config = dict(
    n_head=2,
    qk_norm=False,
    beta2=0.95,
    dataset='wikipedia_en',
)
Each number is 500 + 50 x the weight over its row's rms, rounded and kept within 0 to 999. Layers, rows and columns count from 0. Numbers have three digits each. The size before them is the row's rms in percent of the matrix's.

# layer 4 MLP down, 96x384, rms 0.226, rows 43-95, columns 0-95
099:503554577415549473474453438434600457543533559535481426414469509497509505509469497541550555524455446558486535528511515511428531504545493344525477482546525500524415485438504537461613530524538513539469558459515532487474415402531490537485456520446605481473393461545572574504459484487469546578
097:511439473460504567577479416568503492457550555490544462517440568509477457384497493532430528527544495483483415540437463562486526530397557601494467511411474579489555543492433499557456549491526522491462445495596422510556528517503385490498398435468532542442521546529382555455487548478478475534
104:439541529475437490546517505467401483449521542521546505592466495523546448544591389537578482513478521384534418459499509557585559509505472471503492517474503567509568486508458452511560516456518504534529532402532628479473612427566561499526559443524475495440479398506605390589516491545437564456
099:494551592475566459477523546465571502471534482497486470535519566518480482439603468626496463544494545540508414457580482552465400376453448543469627521451511503458449451443482443491497449547466414465496458446530533465464550423524534434420513544492534430538437451491557492563415481479469419496
110:377516496532488488566463517548579582428417582447433508508495498607554500451479424488488552514487479500583509537435413463526458445528533611533547509436434519538518505511445532457543433452360510495485448416371536545477519479513598517501500545527518543463454496484635568495471443505534488572
100:475505564500513614531441569554489539572435573499536472636538570551418581541430460552564509510570546524553478471496483466561446515423484432396521539485457431466598495490515514513491478479431537529546473566472438524526477453505474565502534441468522490561555562515532482378541514421478510499
104:471610495463550421552508498479576466597565544525469543461444507570457535463463458447479434513447462517441548544503421492447501522477514510533562543539488431523584547534539473475434497490499512467578485432516496535501475569493447401542571538436558467454508408500544498356465450518496557509
097:487592482545525491596492467465563530499474449593476477556515477402471546415494591517481440538540566535406544626592498512556420493488465467521485488575534514461452544457478487498508453414508532549471481579396513596498466555448484563476482499562497477432505482503514568538521509554531422434
102:470410441426434491412645563499490495495442548526474489553547531596538498587515511482436510461529434491462518490466562428452460507495473541474527521498556471549436518440511553529503541469511537518550503546451560552474518495544527611463525522524464558553390542455569502530489604416459533426
102:545473526454440503521598569516486500468576538619535535411505561477429575503481479532497567419505445453483522434524460516482580402437509404512438500536497544548490569478512541516488554475448553456430525588468589556580474554411438484532479487558482523447417474493538513460484473557529576481
094:553557456491517451597512511455497499526549468497540520434384472482566430484539510472561609504459555467524462485480500521508550488529556543573589544514530465516480483514485520490443436480491543495509397502568495532436445546508498461534504483492472468493457533435448439523518605480484451474
095:478495469502554477488593416501481532509440502458506499556486445499472536496580557552512490448488530456471553452460526542439401584438443471507513424624496508503569518553450493447476601488556463472537555545521506512533495498574512509538530547477474452514515511517457458535528474440475501557
104:403524494493477458490448419570449556503431500489489533465508507530552528550463481510534594518418483544466526558520541651523490619565509431507559499506437436528468570535502574434490441442473545545457483450501499462512476481453399466461469483501548545543499472543527566416473513562583455519
089:495393479506551528494505526532449477505524450527477509407575667553515517513353463512517491510462429481414449549466503432611517482510463557568471481467483470533487475488473476491504525428505450487565498519416466543423472484423461601494530400468472473462464543500589613584531510507511503479
107:463423378441437468466471543466493524513565511573475618544544429577502453476467462540436529508535436492481472588551417500510517511488565434510496490524448493494449446461445406497484462440464423604484470572491516511406457508493453581517596473531528596534453510481467537496495538568443598467
099:541485432476484506569466490553451537512476529384484554423500466498544462440468492512440470478532502579534474575479540600560436568503443571522574510436513520419505528486523580494561502364513569453522437430539483518591488584484441494514486540509443594556539538508487506521496571657556494462
113:467483564520500539439552527516570430442565475507504445488541464555579543512458561547586511535523528503466445513517489487515490500444500505516602542541517459525483540562636425416495439560478532440471454494500427513550580498456504411437467558464560467520710492525520494458515571495494518479
093:497559436553509514458513570459493498519438499492500490467463474414562383577676551510478467465485449491515478474454531544528442496496330572496398575406590516521425429533495480438539483525460528482446427495492550396458546472441570562538549580533415499432401585457516470466483437518515539459
106:546419499649554441423565461427433400531575489563452572559409528501464461490527453502462584514402546427486548568410476486453549511527545424440492529516423530508427517478532564500516455446535551519550528466544493535562513450504512509516484580495471564496458490417488518467521477429457517511
099:514494506463549437391450502504545484527534489473462529438498460511512450533571466460514526486586541413524511592469482460564475495415454562535608515433496490484462502501500509578562415533424552441508500485501525490511528478503589496512544537450567568502504510571579524544477558483532490524
101:344502490534448495439525512451540572438546522554514486426523509612462532470412482462489476496540461475500586469450485451487528451468533555447470504560563487484387556514569436544515408424570462420503611491493521443510548535586410569602414570563544505541495419548536549374513565494551518488
091:532497529508439507584505564489521446524445527492487488578473593469441414446478556449429470450549461505447512431583514512392539499428463443471439548531508367452461504508512575475467469604524529393541485534558486540520526490544496513399523513469511475507516529501566545560438411484476560436
097:486533547535467567519553437595538509435616518460512558505441489496529479463569500425404493509446491496515428494449494551504461634554534452511564461463548541458575533513464591476492512453544517457484500576438578427507458431467488422517514526442538536528382500526471457529482545560557456520
095:524498514525529513447523493565406555593500443480551485516426453476533425528445486507450536576543429433440494547508528561584445587467541511582457531548495480559567398503496463527496507393463434521546488443605547458548433493517449543528535520473542475522465500518489504547430490532509424446
102:528513509469515502572484455557551578557539536449549542434543453480514453494555479482612485545460500547530517502497447542488460491499490517391468494518398481510477461533517421448421459457539449495531504490419563472528478481524457608553454444512544463556504587525517480481438552531506499470
095:453546449404476581561597495461473480554464490495480591628466460430464471465478477433483508478537472451530597479484485473479473497568579500512521585527487453554442458527450429510491480390459513421598496424475517492494524534454487474472543504464512504441412534366462511470538419500516555505
105:506352506487507383499456533479449540462518401464566453488507535489438460486411526481436613555497529579471454555483523532453551542493442487577432539493497495545468506587494494576632555486423481518525524361512597461442478540466475486547463505490562577511438548414525493436497443487491503468
107:543552482495509557497529461520520494542548607475507492385425477541532528430487540543431497470561498467459530422472561449429526426512423416508464484529558510545493538479455446510453550478511507496555441529524478520523482511512525539482514462549487477441498469529403631583525415460560429597
104:556491477520510500533426574410483488494537361520425488528481513472451542406574421554463476545526443512580490539499546445392468528549471499551501470530563516513500467526404448477514530480565458529519481500554501495533455502515449467456425497488532476565528558481497552494455572565382519482
097:441531577518549415611367483408575510402432456505484428451475411521432522468472572560562522468591456464469507501532527496533500528467486552496469482491446514506450542592460539532567386564453467423509517508367456536429557539496553421483538486456558526475487459541577497588437484591534462513
097:616507526538503467524493515467433487442485501499444516521524552424487479474510451475518474521525480475543436543499491543580436473497482495502493539552551487554517505497579518491517518482513555514484459448570495532493465427448495522460387439536511509480493423472471526521385366506476463565
102:540498571486497518491578488450546485508513499557453450544480528489506477424557472671444479529584491489473441571470491593490500517433375463427475477573565619455416465518558466526502592562525355462526469476635460429535537485431463465457511579472605514642430471496465417502556497469411480458
096:528461547522466468446478489579468499561409456581458501502539562538538498581509514572466606554487537521503418544470469548485474476522451572533440507618438568482418468506556534473485485528607547451606521557512513542494464546522585517512467514446509537513497436449502510520626528482499436496
105:535554499484465488460602632535505432533439411433455525477540515457564523511505572478561553523570493461419514426512544454439396496461420491404514562546526380515623490570530524522441515558492433518559366472535434496395481448550587462451515460491515494514465621530431519540475560526476535522
104:521515544421444495519582489490556570559541449469584561507509501450490417484455497564525507481386482470380614515545541514581484516469476461519465491457515554534425493398528484528451475471508578493486545506489562442592472522411406442499424405480547459458531471568391495552552547537550429573
099:498533450527553601316536565443421573507439498468454615493524469551530434512457522437410454526561484447495545468539437542581510467464554510454399466440453483419465462486544498468559487594543449571480434446445553560500481472573510528511528463583425521561489500520530469449461496504476542556
100:528454473515555450562515495512525449506544485462468615518483516476459490491512511497596514399438582511497514483503527473471461530465614415611444503496453527478484486514495509439437515463510567451529505459481447462447431395544557382441597588479583491400502586533469428566500573578559496489
093:475453542495600533544567457447478517446537576456421508453511449534550493561436516481463536494500471534524641576550547524485503578496582544485488482498547592612449517464507529453527565452552453627437483559598434557569490526531480538467536397469526544584386421644506466513539456493561533506
100:499472508461550518515622559503506477501524436595443544536522441502546477544523479475520453427477435472495584461472530486443487514419517523541488446534520605514566536495561516480476342475482530538496515495502467391492505607467572442521481541467565473564591525536587558587489602489496439457
101:489447486530492551478534474515559513470539531465436514572493546577492581442491472497506454579503562480503497462503538530468529344455351491533510443543480511494465579507534433445504520538532478541483609485458475434480548440512546526529501503555464516555436506498489495574448598518548407574
097:485502442465482488436460553526452506487497459535504478463483489481402525456509488516448526488468488464490585458461549467447465521530449607557428451448464542493495553583436451563482512510536427547543444600511429529460500449521502518472581505479438526535412580448561476545487587540575515516
096:520563529549507466484594489488559517495507518554498547439431522434510525454477491391472486475520588410511502415492473420560422554515577540454599532561470506450566430475484490483565539463487515504519505424493473450426496399398435479502546447484470436406566528433489504476557436428503572531
096:504471455451528605436438540544472573509455536564468498541503499626467542453499447492576515511608510495532498419478492474510507461551541446440506525542468517510402431487513469545491497558503455543455569558483436498527595529527467450486507557528449563508478529477575441442485479490565470565
098:527604394514571397614548523439552529482546469499573487457474566454572508556522475542466542532379495524512470522454482535417480461514518481497438469509539502481581412493478548533547465427563524523477489443588569588615479469558577435430537594454484544459460516497477490521545392431535440525
089:535480516504530537578532505552494477535445574460539475553487431571543440424537449464491531523510535469628513485516515443532448466447470428581545598509560551481587450545504531620480536626510538554523509528485574408536594463516523475536544604469513517524459440442542479526544459522596442501
120:447467412457522511463529500547466554489438440461485561485505568528529508467601549518518479483567518542470526528488596552436449509598506529488504500522506469501533503527520495552442394536427479572509526525589558471566541593495476457513481535584536435517466444567496447530544560436489562511
098:478596584502503467531582523489562448545429546491420589498510516403526505472449547495512550398476499472521479598619512439549465535496651505482441540538540478452503596517503495488427411458425560519529436627543529590493634492504503474535473615575549521456469462598553555534571393477483523610
109:515556395464498476454550505533470473472486500471473567474557451424499522498461548501452477550476422583471502536452521514570494528536534509531473452552482505518516530464537529482532528476568487518526464486594533472462407540435550488584555507491505555489484501574558513465478523555491616488
096:478441407461509531528483467433489523556496450533574485538539524464557474451542515588463477487522491526481442495507494524562478528435445568558438499440394527437391520544546467555472491512606368495438493480474440491521482470518549496482548593534507520488454498415491444432512497463539521500
100:502470551435450557363474399544444490602478447429528532487565505439551505441465595440529490521526423582515524464424558534480520573545588499449444436425567469542422551519528557540539436433482527496485501525526555488490529468499506446548560436483582588545492417514512551468522531529550491401
094:472439531555438494518480460550452488547526444490471450432486526504425589522396532481447526494444486513478552532531503589481445509481441469498436456517537505483378422488560513666490526435461580419488547483640505480424422473515488494481541480440579389479471466493391555514531534442462468574
101:578556505518448473475510443460498436506538505516577391411502413545556476485427544568469442558417473482501570461414564513586557557529600521490583494441582547618482443455473400383542509593464518497468432552480411539421444516435472490458443482481545426526505554544551514550496567574546624502
102:467609468440553479487460490432466478471428478441534444559584573449560536480463511501538361473496431477518479460485545451510527427460548548541437513417489400440483535505508468476541529497509564538488494562448457544589533535417451489472617569547520567539472490550532566452490464589499528494